Part of a small language model's weights: some layers without attention.
Each number is 128 + 32 x the weight over the matrix's rms, rounded and kept within 0 to 255. Layers, rows and columns count from 0.

# layer 8 attention output (transposed), 384x384, rms 0.0418, rows 258-275, columns 0-191
[[ 84 146 102  29 108 114 151 203 137 148 112 116 138 142 131 113 149 146 118  80 188 152 186  53  43 130 153  91 146 141  88 162 140 179 144 140 104 141 191 114 155 110 158  99  84  93 101 147 135 213 152 153 113 131 107 122  84 105 126 149 158 169 125 144 132 139  88 109 116 152 125 106 129 149 166 153 112 140 141 111 165 142 159 172 118 139  82 102 119 125  91 124  87 143 116 139  97  97 100  94  69 108  99 144 160 138 122 121 133 130  80 109  59 134 148 169 194 152 129  92 116 126 155 152 130 125 160 120 168 128 171  64 140 137 118  97  94 163 107 120 165 142  93 184 155 163 194  97 126 116  64 128 115 171 120 138 143  96 130  99 123  82 179  98 117 125  92 173  94 134 151 122  90 144 131 169 136 153 108 126 179 145 150 132 118 178 163 116 132 102 166 149]
 [155 115 151 151 112 127  92 170 115  97 130 189 117  84  70 137 165 127 114 178 111 115 129 108 144  97 152  94 159 164 124 154 164 121 157 122 138 186  87 134 139 142 163  98  77  96 158  99 116  92  91 163  95 135 167  85  91  95 177 116 114 172 155 107  87  91 174  63 175 140 144 105 104 153 128  97 140  86 123 155 141 136 105 189 136  90 145 154  76 169 165 102 148 145 124 138 179 143 107 117 110 148  86 130 134 182 114 131 120  90 122 119 156 105 146 141 150 172 127 141 168 182 119 171 159 120 146 146  96 111 160 135 132 139 154 129 115  99 102 108 113 122  75 177  93 119 124 141 119 156 150 165 130 111  98 147  73 128 125  94 142 133 148 156 143 136 156 149 146 146 136 128 243 151 135 131 171 152  95 148 186  57 146 167 136 111 137  96 155 122 115 190]
 [112 156 168 120 131 116  69 103 162 107 128 179 148 143 141 117 120 102  91 125 127 143  63 162  95 141 177  90 169 228 117 149 192 142 132  67 121 122 121 122 144  87 195  95  65 123  98 127 126 127 116 143 169 151 100 134 130  87 132 120  89 159 140 160 177  95 110 110 162 113 119 127 135 144 127 146 103 116 123 136 114 121 179 175 127 137 102  62  95 169 113 165 148 154 110 172 122 109 176 155  89 165  57 144  92 179  75 166 128  93 158  98 155 142 116 161 116 126  99 125 160  86 168 144 151  57 125 189  95 117 173 100 137 122 138 106 128  95 174 131 183 131  53 146  99 164 122 125  82 129 114 151 102 173  76 122 156 127 109 135 171 166 110 113 128 168 126 194 136 152  91 170 136 161 115  97 157 163  92 119 166 157 107 100  95 140 129 168 173 184 173  95]
 [104 117 152 113 145 109 116 159 140 134 114 188 156  70 120 169 130 131 143  75 136 153 136 108 114 137 120  95 120 171 121 138 121 155 101 130 101 138 114 122 126 148  77 140 111 114 154 159 131  55 119 131 182 139 132 105 119  95 129 158 139 139 117 148  60 148 184 111 133 144  87 122  79 170 167 145 142 165 137 123 166 126 124 154 179 141 133 109 120 151  87 186 161 125 142 152  97 137  82 114  82 122 153 155 102 135 152 164  87 120  82 125 103 107 140 126 136 101  94 142 101 110 133 166 152 150 161 172 160 152 118  69 121  82 154 159 116 128  97  95 136 147  70 149  90 121 105 153 112  63  87 129 157 124  81 136 140 101 144 140 145 190 108  94 122 106 124 118 170 201  96 139 130 139 117  82  91 164  91 111 125  77 174  92  90 119 149  78 132  40 166 118]
 [115 147 115  96 135 115  84 121 144 109 113 112 111 136 118 111 181 135 143 137 138 104 136 126 165 114 146 113 127 131  76 121 125  86 140 125 131 112 143 140 116 106 117  84 144  80 155 127 106  95 138 138 152  71 133 117 185 177 117 110 134 183 137 128 178  59 124 112 113 125 112 185 191 170 136 177 149 101 140 130 110 121 115  85 102 146 105 114 118 158 158 158 103  87 131  84 152 136 139 122 138 155 154  87 104  99 122 176 140 154 105 117  92 157  93  89 160 177 145  78 107  85  92  62 147 154  92 130 102 127 111 138 159 122 180 134 118 127 113 151 162  92 111 114 136 114 113 138 135 139 119 135 109 145 117 110 114 143 149 146 149 128 172 127 122 139 174 148 126 105 161 138 180 136 145 169 147  99 117 156 143  95 148 132 112 106 138 155 123 149 134 163]
 [101 127 106 137  95 105  97 125 112 114 129 137 163 133 137 131 157 114 114 169 157 172  90 146 126 123 165 129 126 110 104 156 197 140 138 115 109 143 187 124 139 161  85 142  84 136 144 129  78 158 128 152 135 140  88 181  78 134 127 131 107 110 137 171 125 178 100 150  93 158 152 135 140  92 197 111 129 131  98 124 140 126 123  96 138 146 165  97 163 121 119 194 148  92  93 159 132 127 123 158  76 107 148 164 141 117 147 120 144 139 106 149 208 171 143 148 127 122 127 115 157 115 129 144 140 155 139 126 117 164 134 136 144  98 124  92  98 126 135 111 107 157  97 161 118  86 182 140 106 150 128 174 139 105 117 108 137 127 113 116  84 137  71 138  71 134 104  90 145 146  97 156 130 133 137 170 116 103 112 161 128 133 126 126 193 123  90 152 135 178 244  62]
 [ 82 148 117 142 138 138 133 135 129 152 149  97 144 166  58 112 135  93 134 113 165 125 106 164 142 162 121 114 121 112 154  67 163 165 114  65 101  94 164 120 119  70  79 119  92 115 128  88 153 141 124 155 115 108 127 120 185 135 112 134 125 113  93 131 156 111 101  75 131 131  98 125 145  87 155 130 163 170 146 112 123 123 155 112 118 155 132  91 121 128 121 104 102 114 148 113 137 102 178 162  97 135 156 106 168 150 174 153  76  94 134 120 160 146 100 135  95 131 153 163 113 119 109 171 176 154 103 155 132 105 129 117 216 140 137  61  99 127  99 110 142 123 138  95 128 134 150 133 164 152 158 136  78  83  82 127 110 102 161 115 118 196 153 136  95 117 129 120 172  60 141 120  93  71 111 137 105 105 189  86  75 171 128 151 161 189  93 154 123 163 149 159]
 [137 137 125 156 138 172 173 106  88 181  97 134 112 179 180 165 157 151  99  93 129 146 162 136 100 134  92 161 146 139 110 149 128 117 122 162 104  97  83 114 148 162 132 185 137 225  65 139 111  75 125 125 130 131 128 102 120 151 144 145 133 122 135 148  71 134 156 173 119 111 149 163 123 129 182 141 137 127 136  98 121 131 119 109 175 141 136 114 154 125 196 166 150  93  91 136 108 151  92 132 125 131  99 177 158 113  74 152 109  70 121 131  78 164 156 101 134 104 114 150 154 135 157 135 151  99 110 162 143 209 132 110  94 126  92 160 127 115 128 126 149  89  94  89 109  75 168 164  78 137 145  77 118 121 170 122 106  58  45 131 168 160 149 153 134 153  77 116 123 115 162 113 104 137 136  86  98 163 158 122 122 114 140  93 137 106 136  85 147 142 108 137]
 [132 159 108  95 116  86 126 155  96 124 134 117 139  79 145 129 121 134 105 124 112  68 112  75 184 103 135 102  67 180 162 112 144 127 127 108 148 169 170 169 124 144 128  89 164 172 114 161  78 135  77 126 190  79 117 178 107 105 130 139 125  63  92 161 126 118 123 144 126 133  98 108  96 132 128 136  78 131 126 131 132 124 111 178 112  62  99  99 141 137 147 141  66 119 158 132 113  84 112 142 163 113 129 122  92 160  80 144  94 136 124 126 115  67 181 172 142 107 129 169 118 134 152 104 120 102 108  97  81 106 138 103 109 122 154 137 172 113  95 174 125 118 108  95 137 141 123 101 163 134 110 177 145 163 136 119 153 114 151  92  82 102 142  92 137  75 151 138 173 145  94 124 149 126 102  90 178 137 146 114 140 106 203 183 133 112 132 125 144 148  99 147]
 [129 150 161 129  84 120 135 134 119 122 125 152 112 124 151 118 152 101  78 118  64  91  92 144  93 124 122 172 135  84  83  48 142 132 157 112 118  86 120 150 175 142  97 169 142 143 158  80 156 138 108 165 162 143 130 126 148 132 145 152  91 134 164 119 155 134 108  97 161 110 155 164 151 122 132  92  78 108  79 155 122 127  80 162 107  57 109 100 107 129 109  83  95 129 135 183 144  92 140 111 111 139 111  86 122 173 141 167 147 107 163  80 181 116 115 114 143 155 163 161 139  82 148 130 147 120 174 154 136 133 193 122 158 152 133 139 108 107 169 144 129 125 114 151 157 180 121 145  90 118 139 194  90 143 116 201 143 146 147  78 191 119 113 153 135  93 125 123 166 142 127 127 118 120 117  81 141 105 169  89 118 126  73 166 165 205 113 141 128  95 137 115]
 [113 132 107 104 121 138 120 171 147 143 121  84 127 174  84 152 108 116 194  96 151 152 118 155 151 126 134 125 115 123 130 110 128 158 168 123 108 106  93 169 164 145 136 180  76 161 109  71 125 107 137 119 138 150 143 106 183 143 132 164 150 162 178 159 150  67 213  91 178 125 127 139 106 140 207 161 120 121 108 151 156 116 137 161 181 118  96 126 165 153 128 128 146  94 117 122 164 144  86 136  98 191 223 111 130 124 136 100 132  35 120 144 126 146 143 115 169 166 106 195 121 143 140 130 108 171 102 130 123 112 100 123 103 161 142 171 100 185 149 175 178 146  71 189 131 114 132 156  65 108 107 146 135 146 130 169 114 154 133 121 198 127 138 111  18 106 139 150 219  84 108  96  92  90 115  97 116 166 164  76 131  72 142  99 132 187 183  86 130 130  91 140]
 [ 87 135 122 140 136  88 111 146 113  72 116 163 156 137 129 115 179 157 130 166 166 189  93 172 106 153 100 160 114 163 136  76 194 145  92 155 143  91 142 120 119 100 107 119 138 130  79 128 116 136 102 122 115 165  46 113 139  84 132 145 117  92 138 144 126  97 133 145 140 121  85 123 114 134 185 118 111 104  88 130  89 130 110 102 198 135  92 149 135  96 183 122 136 109 160 191  78 184 139 106  58  75 109 131 177 180  93 110 102  73 165 172 147 107 112 132 104 130  71 183 153 110 198 161 123 147 129 113 151 116 128  97 141  88 115 105 129 142 176 149 183 124  57 128  91 150 156 225 153 133 149  96 117 126 145 132  79 129 116 172  73 136  79 127 136 158  97  96 114 139 132 156  54 104 120 115 127 161 158  95  89 107 150 120 126  96 149 126 146 183 133 102]
 [131  94 143 145 109 138 121  90 182 123 132 122 108 156 117 153 142 101 101 139 173 150 111  90 178 140 111 127 102  96 124 187 148  97 131 137 141 138 139 150 137 139 145  95 178 153 158 148  83 111 103 136 138  75 128 129 144 121 201 132 157 179 201 190  88  74 148 191 144 137 120 146 138 131 135 139  90 128 149 175  86 131 134 131 137 147 116  85 126 135 151 141 159 110 108 105 124 163  93 131 159 128 130 136  89 221  52 112 168 162 137 174 146 137 152 135 148 124 165 124 151 143 124 168  75 150  89 139  83  99  97 161 121 141 131 165 127 143 159 142  79 136 178 102 150 146 121 165 105 167 132 112 109 213 173 114 143 191 123 127 109 101  97 111  73 118 133  99 150  85 139 212 125 119  94 109 142 128 148  94 175 126 153 172 149 134 120 170  86  96 127 133]
 [174 140 115 118 136 134  86 110 143 136 175 109 107 119 116 139 149 168 133 117  99  87 137 139 104 140 124 110  78 146  74  82 117 125 148 132 107 141 111 121 141 136 155 116 139 106 109 159 106 115 134 118 152 158 105  99  81 148 112 112  87 147 131  99 117 140 104 195  81  81 194 131 168 162 149 163 133 161 126 126  93 155 101 158 145 157 155 101 111 125 118 127 115 132 101 118  95  84 131  65  93 103 135  68 142  58 131 163 159 131 183 105 121 163 150 171 114 182 131  98 149  78 140 158 134 106 155 135 147 111 112 100  79 138 134  81 138 101  94 121 153  55 139 114 183 138 115  99 131 161 175 129 125 102 127 153  96 114 122  89 122 125 130 137 201 128  63 127 103 165  96 100  77 152 114 174  97 119 101 168 146 144 155 135  89  93 157 128 105 151 124 138]
 [203 118 197 135 145 154 135 125 134 111 185  97 133 133 116 136 121 138 194 159 127  66 192 107 128 194 121 121 144 122 155  89 152 139 173 134  68  90 151 169 149 135 124 120 151 118 142  99 184 111 139 123 155 125 110 145 162 196 109 103 176 139 109 164 113 104 120 102 182 141 108 103 137 132 151 111 108 159  80 116 161 108  67 176 102 151 134 178 103 101 127 150 134 138 126 132 152 136 197  90 152 149 103  95 124 114 162 118 118  84 179 178 143 144 115 158 172 183 146 166 119 107 123 114 175 105 164 119 178 119 161 103 135 122 173 131 147 104 108 158 136 140  80 148 126 140 134 120  94 178 151 119 118  88  99 109 112 114 103 149 159 138 120  95 129 139  96  90  59 114 175  83 165 104 157 135  90 144 152 164  92 155 111 160 146 159  98  66 100 111 131  92]
 [104 126 137 140 158 103 124 127 112 126 149 167 105 115 113 104 121 167 147 101 110  51 140 154 142 206 119 131 107 160 173 120 187 165 160 134 132 165 103 132 133 148  69 104 172  97 118 113 155 116 148 122 154 137 126  99 118 137 104 204 182 109  82 150 111  89 150 186 170  78 141 161 104 121 137 145 100 123 136 143 108 164 119 130 154 140  75 109 131 114 151  63  89 111 155  99 111 106  67  88 130  96  91  59 126 102 135 159 145 123 175 126 104 125 206 151 130 171 147  96 179 158 182  93 111 128  89  87  92  91 116 117 104 154 191 116  67  92 135 159 166  94 127  66 133 120 108  95 178 191  44  92  82 109 133 141 123 170 114  83 108 125 158 106 142 141  85 121 136  93 130 130 108 143 116 153 168 109 165  83  73 154 148 118 144 126 119 106 130 175 119 130]
 [110 172  84 123 149 113 156 143  80 104 115 173 154 139 169 145 135 151 132 109  47 122 130 169 128 147 150 122 153 143 176 107 126  88 106 112 134  41 159 204 139 135 105 164 122 103 122 109 129 130 203 112 117 110 150 126  79 194 144  99 143 130 144 156 104 117 135 210 187 125 140 142  60 117 186 147  90  83 147  79 145 110  65 155 131 129 108 155 141 138 163 219 140 105  82 138 111 135 184 155 177 163 142 134 117 102 147 139 101  99 109 197  99 146 116 131 156 133 121 102 105 120 161 156 121  96 120 112 161 143 172  90  95 129 114 106 116 129  68 187 155  97 152 144  91 100 107  76 123 145 120 133 105  98 159 139 116 119 128 151 106 130 157 137 115 152 124 121 205 103 218  59 157  75 165 100 109 125 142 129  84 161 154 102 116 121 182 126  76 103  88 120]
 [137 151 104 125  60 154 138 123  96  99 113 143 152 165 145 132 134  90  75 107 145 118 138 174 128 111 129 131 187 140 186 105 138  85 180 132 157  89  52  58  72  85 100 110 107 102 178  47 132  66 133  88 145 157 162 139 208 140 139 128 118  99  88  67 140 150 126 161 117 132 174 132 143  95 127 122 216 147 136  95 114 119 118 110 191 164 138 164 173 139 137 142 142  91 135 134  72 117 143 106 169 130 192 114 149 168 165 175 168 122 101  99 158 137  62 119 109 137 135 101  88 111 143 167 164  72 113 136 113 173 165  85 142 132 149  85 162 129  88 138 176  56 147 109  96 124 141 177 125 148 125  81 108 143 121 122 157 124 101  94  99 184 150 128  82  72  96 134 135 109 154 118 111  86 134 114  99  91 158 112  79 137 102  87 116 162  90 152  80  96  85 134]]
# layer 8 attention value, 384x384, rms 0.0424, rows 259-276, columns 0-191
[[118 176 135 121 130 145 111 123 100 142  61 151 113  87  78 180  87 116 125  81 126 114 170 173 140  64 186 131 134 115 218  52 149 160 118 157 159 127 106 146 157 136  69 112 133 136  90 147 122 147 163  83 129  91 157 127 123 116 110  94 105 146  98 166  71 194 158 191 132 111  99 167 126  90 104 132 161 172 149 147 146 109 140 163  75  84 174 105 126  75 116  68 117 128 160 125 149 180 105 142 138 113 170  89 215 125  72 150 124  98 172 173 107 117  53 151 185 165  97  85 110 116 154 128 133 111 122  88 122  95 138 145  93 107 114 200 144 117 130 117 108 112 114 181 113 156 136 167 135 185 129 125 135 148 134 160 163 157  92  93 117 157 129  83  92 129 115 150  86  90 112  83 138 128 139 147 123 134 104 149 151 144 120 132  89 112 148 155 107 132 126 111]
 [161 120 142 125  86 127  98 125 113 121  58 102  98 130 143  79 152 126  83 102  99 127 147 108  88 113 151 121 128 170 121 111 169 106  72  62 186 110 195 118 150 113  78 145 122 142 130 138 115 126 161 145 124  89  79 179 152  96 118 123  47 161  72 111  86 153 107 139 126 107 108 130 144 131 131 157 153  42 141 155  39 102 139 130 146 146 126 124 147 202 159 146 101 178 171 133 131 100 156  81 138 175 101 165  87 147  35 138 121 123 155  90 122 128 121  91 147 137 122 120 144 131 196 139 134  89 136  97 156 119 139 130 134 125 122 105 138 146  84 143 164 179 108 113 179 113 164 162 122 146 122 139  87 160 101 106 124  95 121 139  85  93 128  94 152 127 125 100 119 153 163 140 149 145 134 156 154 165  91 158 119  84 123 102 122 110 151 176 200  66 160 170]
 [126 118 154 221 189 123 149 150 119 126 102 164 155 106 136 164 147 182 124 161 148  80 124 130 104 112 138  69 149 104  96  95 140 146  56 135 120 172 139 133 153 170  97 104 130 103 107 155 136  89 139  95 151 106 144 112 153 189 151 152 120 111 171 112 138 217 162  94 165 121 102 158 108 117 101 116 125 120 144  80 138 118 117 136 110 173 122  82 131 162 113 178 113 160 132 157 114 125 102 108 124 123 137 115  81 112 151 175 187 126 121 146 134 135 142 123 158 100 112  95 135 145  65 203 208 211 165  84 136 169 116 117 103  94 129 102  76 144 101 132  91 130  94 122 110  86  77 152 143  85 106 158 126 163  97 155 158  90  87  98 146 178  80 146 114 178  96 163 143 160 162  94 115 191 133 109 117 142  80 143 118 106 127 100 162 110 145 145 121  64 105 134]
 [102 132 110 114  98  97 129 132 154 135 150 127  78 149 151 124  85 101 146 118 210 147 125 166 160 197 140 129 134 155  62 111  93 108  82 107 153 121 156 113 142 138 143  94 118 126 173 166  98 141 149 157 131 122 126  66 154 101  96  92 132 122  99 127 115 117 154 168 118 147 115 139 170 181 108 115 159 152 143  93 114 125 170 117 129 140 176 127 132 118 108 150 177 133 182  55 148  76  84 146 171 106 133 155 127 144 104  91  88 184 113  98 155 153 159 144  60 188 123  86 106 137 108 130 148 142 136 154 103 142 150 143 174 174 158 116 145 110 176 116 142 179 139 166 155 116 136 178 145 137 186 148 130 191 144 119 129 180 108 136 132 108 136 188 119 103 157 142 181  74 103 100 171 114 136 156 117  79 170 102 102 147 103 163 152 135 136 160  90 188 137 107]
 [123 157 120 185 116 194  75 138 144 102 133 158 102  69  86 105 123 148  84 117 105 170  73 160 116 125 117 130 151 142 163 157 108 113  83 135 153 121 114 119 193 131  88 109 135 123 134 117 127 127 114 138 137 130 122 177  99 171 125 124 125 145 166 117 152 161  67  70 131 139 111 171 171 123 161 167 185 194 153 185 126 160  98 118 127 148 146 135 167 145 186 171 183 106 127 134 163 147 169 159 132  96 107  85 113 115 149 149 159 114  95 163 136 194  84 138 134  77 197 171 122 109 134 112 138 155 104 136 103 130  58  91 171 157 139  92  73 159 122 131 121 114  93 115  97 158 145 112 125 127 127 175 176  50  71 156 136 161 118 125 118 125  80 124 207 104  70 108 131 113 133 149 132 150 105  79  97  92 113 133 113 106 157 117 131 135 129 156 138 160 175  71]
 [138 108 127 180 154 170 144 135 163 166  92 106 123 127 120 114 129 160 111 197 169 125 137 142 147 129 178 169  93  82  85 169  99 143  77 202 129 133  72 121 119 164 148 114  43 148 107  96 137 135 204 147 115  93  51 148 139  50  99 111 163 106 127 142 128  43 163 100 128 154  99  99 154 115 117 138 200 114 133 131 103 134 175 114 107 154 143 133  97 165 135 132 122  77 121 159 140 160 110 122 147 153 159 113 104 119 112 108  54 131  16 141  90 115 129 144 117  87 164 100 128 151  58 179 153 123  47 141 124 124 144  80 170 169 135 119  98  67 150 154 191  75  92 147 111 215 128  99 153 105 155 163 103 175 132 108 162  95 156  77 101  93 159  76 131 122 175 128 156 141 136 101 106  70 147 155  81 115 173 136 162 143  86 132  91 107 132 119 157 160  92 114]
 [129 119 107 117  97 118 118 138  97 141 115 118 127 109 151 138 139 137 124 160 116 177 138 107 166 132 104 143  85  70 131 125 185 156 142 112 145  70 138  85 104 141 123 127 147 142 166 134 170  47 138 119 106 111 145 105  83 181 152 131 105 127 189 108 121 105 109 142 109 125 172 111 130  82 197 139 132 126 112 105 112 125  31 145 126 100  37 114  99 142 130 154 130  91  94 101 107 152 128 158 179 123 118  51 144 104 187 122 129 154 135 111 111 138 174 106 179 112 185 113 188 107 129 156 165 189 123 152 141 195 149 183  33 167 111 137 143 132  49 125 143 125 105 171 162  89 157 112  98 147 139 120 131 128 161 131 145  94 188 151 141 173 184 161 112 131 112 107  99  60 186 155 136 114 145 177 114 105 114 162 135 124 160 136  96 109 171 172 103 140 108  60]
 [130 143 112 132 150  61 119 125 109 138 121 116 104 145 123 127 161  98 170 181 173  90 101 137 136  55 156  79 147 185 102 140 151 118 139 114 156 155 147 137  93 136 112  92 135 158 132 107 128 172  34  88 104  78 143 119 145 178 118 133 126  88 102 155 133 119 132 124 150 118 123 179 198 185 128 158  92  66 123 134 135  98 165 103 128 152  74  48 153  74 105 156 128 195 125  64 172  89 148 117 135  90 176 128 106 170 111 136 127 102 150  88 118 176 101 148  90 156 151 137 151 129 130 125 139 114 135 133 101 123 166 134 117  89 167 147 152  69 153 140 176  75 142 149  98 127 128 111 136  96 133 180 182  88 103 113 147 135  72 144 156 107  77  73  86 117 171 170 162 128  94 132 137 119 126 104  65 119 152 101 167 128 149 137 105 126 111 137 172 150 172 131]
 [107 175  85  94  99  98 241 124 137 106  74 130 132 120  96  92  80 140 129 127 133 147 116 102  93 130 152 155 127 162 181 164 149 137  97 221 136 108 118 150 151  56  88 122  70 152 142 153 133 158 154  74 131 163 151 211  98 124 100  95 144 180 145 149 154 124 130 111 116  95 168 182  98  70 142 105 101 124  74 120 122 140 112 122 121 102  86 189 132  93  85  76  89 113 147 232 144 141 155  82 144 154 123 143  95 117  46 177 131 115 139 100 110 163 142 129 157 106 179 101 128 130 146 158 152 117 172 152 110 132 110 118 108 154 130 170 144 127 162 131 126 144 114 116 110  88 154 107 127 153 114 161 131 125 146 179 143 108 101 119 124 125 105 139 140 143 171 120 167 167  95 155 160 135 146  75 171 130 161 160 122 175  86 143 120 137 128 143 118  71 152 128]
 [134 110 136 165 119  91 148 128 119 142 127  77 136 161  71 122 117 223 215 140 138 102 137  86 136 159 156 127 152  80 139 130 167 110  91 172 115  45 133 124 182  78 128 132  80 149  59 142 149 137 140 108 140 137 185 118 138 146 136 140  68 127 217 158 118 163 159 142 217 112 145 172 166 148 123  98  91 116 102 128 117  97 143 134 147 142  71 117 151 154 167 121  82 145 179 208 126 137 135 114 130 160 167 144 148  97  83 142 108  96  35 133 157 123 113 172 157 121  76  81 110 134 120 162 123 212 108 105 161 152 131 132 163 150 100 113 120 165  66 159 166 105 124 131 122 129 121 205 137 124 126 175 150 125 143 142 176 183 146 121 126 150 133 151  90 159 144 183 152 162 170 116 133  68 126 134 140 110 172 159 140  87 133  83 146 153 130 122 166  84 119  95]
 [129 166 167  98 113 152 120 108 127 113 119 152 120 122 113 143 135 153  76 104 120 148  93 119  92 102 108 124 115 182 141 113 139 147  38 112 141 107  74 119 136  82 139 129 125  98 200  73  84 128 112 120 155  71 144 103 103  92 156 162  41 169 162 173 123  52 122 153 133  63  96 130 128 168 146 141 118 108  87 157 156  92 130 135 123 144 102 110  92 151 182 191 193 109 186 141 117 159 164 119 105  66 163 118 155 158  53 127 131  75 118 140 125 109 145 139 101  53 141 153 130 115 134 144 167 131 153 124 128  95 158  94 171 124 119 161 127 121 147  94 147 143 139 148 121 154 169 110 159 137 135 150 115 127 133 118  75 155 142 147 113 115  84 175 119 146 159 108 128 138 143 115  98  66 113 197  71 114  68 140  66  83 116 107 138 117 181 125 169 157 174 129]
 [109 137 147 188 130 148 125 164 134  94 159 111 109 145 165  99 139 144  88 121 131  86 151 122 138 126  69 122 115 104 162 144 188 146 133  95 161 111 126  92 130 110 159  76 109 113 134 131  53 108 132 128  90 119 123  78 137 147 136  95 169 142 157 157  82 164 121 160  97 162 150 153 196 121  55 109 115 112 175 182  88 142 107 101 106 157 136 137 168 111 135  99 143  92 128  73 153  87 139 142  89 177 120 145 158 126  53 173 112 146 122  99 136 138 132 151  76 210 137 180 116 145 135 152 119 121  78 141 110 134 102 173 103  98  90  73 176 132  56 116 107 177 176 162 141 146 141 148 110 118 176 176 153 116 152 133  98  78 174  94 110  98 106 207 125 122 122 184 121  70 138 133  81 106  70 169 169 106 106 168 144 105 171 133 189  96 128 188  61 210 104 134]
 [170 152 123 148 153 172 149 159 112 134  97 137 160 144 113 118 119 125 127 151 106 153 151 142 121 122 129  86 142 147 131 146  94  97 130 109  94 106 170 137 113 120 116  97 170 136 171 177 140 131 120  76 163 169 103 110  76 157 124 119 107 156  92 123  98  92 154 164 140 156  96 105  83  81 179 193 144  93  65 126  44  94 149 113 132  80 113 155 136 128 124 126  76 136 131 191 143  96 181 124 133 107 102  98 147 161 146 144  64 158 179 104 194 166 105 135 205 146 152 112  69 144 174  81  97 199 176  70 160 127 109 185 160 101 121 108 137 126 145  86 137 150  62 138 136 116 142  70 165 147  98  74 119  98 102 100 127 147 158 107 117  71 156 116 155 135 123 160  75 174 135 143 135 117 138 116  98 140 117 121 121 114 104 139  80 113 136 163 143 135 146 131]
 [164 101 151 158 164 117 126 141 124  98  92 115 119 112 101 140 109 144 162  94 168  87 149 117 137 157 124 167 177 123 120 167 112 109 187 134  95 109 126 136 127 196 209 135  86 176  96  89 158  73  95  59 166 154  62 175 168 151  75 110 122 161 131 144 111  61  98 173 127  99 107  46  99 101 158 105 125 144 166 116 105 130 118 107 131 151 134 147 117 107 140 111 130 158 165  53  94 145 131 165 129  73 147 153 160  77 121 128 111  99  96  89 133 186 154 200 156 100 223 119 141 104 127 129 185  92 148 122 134 101 112 141 169 150 148 136 147 121 108 117 177  78  99 177 137 187 186 130 120 148  86 159 140 142 124 129 164 168 142 140  97 151 140 125 130 117 176  99  75 103 121 127  68 202 112 102 154 144 101 109 115 186 126  97  95  56  83 131  93 126 180 131]
 [115 121  87 108 136 145 191 129 125 123 166 106 160  89 171 115 110 168 174  72  80  83 113 178 130 120  99  91  94 158 140 170 169  66 156 104 146 146  97 152 181 132  78 105 143 108 199  96 157 125 109 114 110  92 126  77 135 164 162 201  61 110 117 205  99 127 184 143 158 101  95  95 120 139 104 185 109  87 131 147 100 128 152 122 132 111  75  77 191 146 138 103 111 126 159 143 152 129 145 146 131  93  99  88 112 124 100 149  66 128 131 137 145 142 185 169 164 111 149 121 117 167 193 154  85 117  95 178 111 108 115  95 148 157 144 106 121  86 120 135 153 132 163 193 156 134 116  58 129 102 111 145  98  98 124 138 105 151 125 111  91 121 181 189  79  77 190 121 163 160 124 151 155 136 117 130 156  99 132  80 133 195  87 155  97  99 149 138 161 159 101 190]
 [132  90  99 122 159 129 126 162 147 140 124  77 143 140  79 186 143 113 131 114  81 113 148  99 126 164  99  75 147 107  91 120 168  74 110 112 168 106 175 156 131 164 166 155 134 134  61  82 142  75 153  66 172 101 114 135 167 145 148  96 103 151 107 119 156 132 137 171 140 166 110 136 149  90 175 130  96  94 165 130  78  79 133 133 150 154 151  88 103 104  55 165 171 126 176 145 101 136 190 152 222 201 128 119 126 166 125 123 143 181  96 116 120 153 148 127 145 119 129  90 166 159 130 141 182 138 136  88 115  65 118 168 142 180 100 142  95 145 132 117 117 104 126 183 119  83 173 111 172 139 135 132 176 110 116 119 100 126 113 122 104 155 145 145 104 148 166 124 107 110 129 121 135  80 127  98  61 112 155 138 136 156  58 119 146 115 162 178 137 121 175 134]
 [168 107 158 168 112 167 157 116 145 126 129 137 126 116 107 146 141  80 159 159 139 112 147  95 127 142 116 141 144  91 141 151 144 105 185 157 107 132  65 112 108 103 107  85  90 116 171 101 139 134 102 115  75 118 104 142 165  96 109 140 102  64 172 112 130 100 142 176 106 177 125 108 134  63 112 145 139 160  62 121 110 164 104 128 170 124 101 147  79 158 134 148  74  74 127 143 137 148 126 113 144  93 114  61 114 136 102 174 115 170  71 124 161 100 100 136 151  63 160 113  83 119 114 103  93 116 110 143 143  58 144  69 118 135 186  70  99 117 155  77 165 162 154 182  98 101 102 134 112 185 169  86 114 132  57  83 138  78  93  65 103 138 175 176 144 106  98 136  82 113 112 107 134 107  95 151 142  98 138 124 101 182  57 122 146 149 105 193 173 106  92  80]
 [146 129 132 160 173 136  97 169 112 138 128 128  98 162  71 103 155 116  90 126 141 128 107 177  87 110 106 131 123 185 115 112 103 114 139 131  98 134 131 110 146 126 118 133 146 131 156  93  91 106 142 124  95 160 125 102 181 119 118 125 100 139 141 145 131 132 181 133 120 184  66 134 117 106  77 130 176 165 161 143 121 102  97 105 124 118 119 131 157 155 155 146 158 123 218 180 157 133 159 185  91 114 107 132 103 134 108 125 194 107  80 151 152 127  96 138 193 127  98 119 110 142 116 117 139 113 135 140  69 111 134  92 144 113 165 131 179  99  97 133  98 117 117 146  50 149 146  96 149 129 110  61 171  95 106 180 194  97 134  87 118 190  87 104 159  78  92 113 117 141 177  74 158 194  90 127 130 134  68 153 214 147 147  89  84 130 113 116 140 120  94 102]]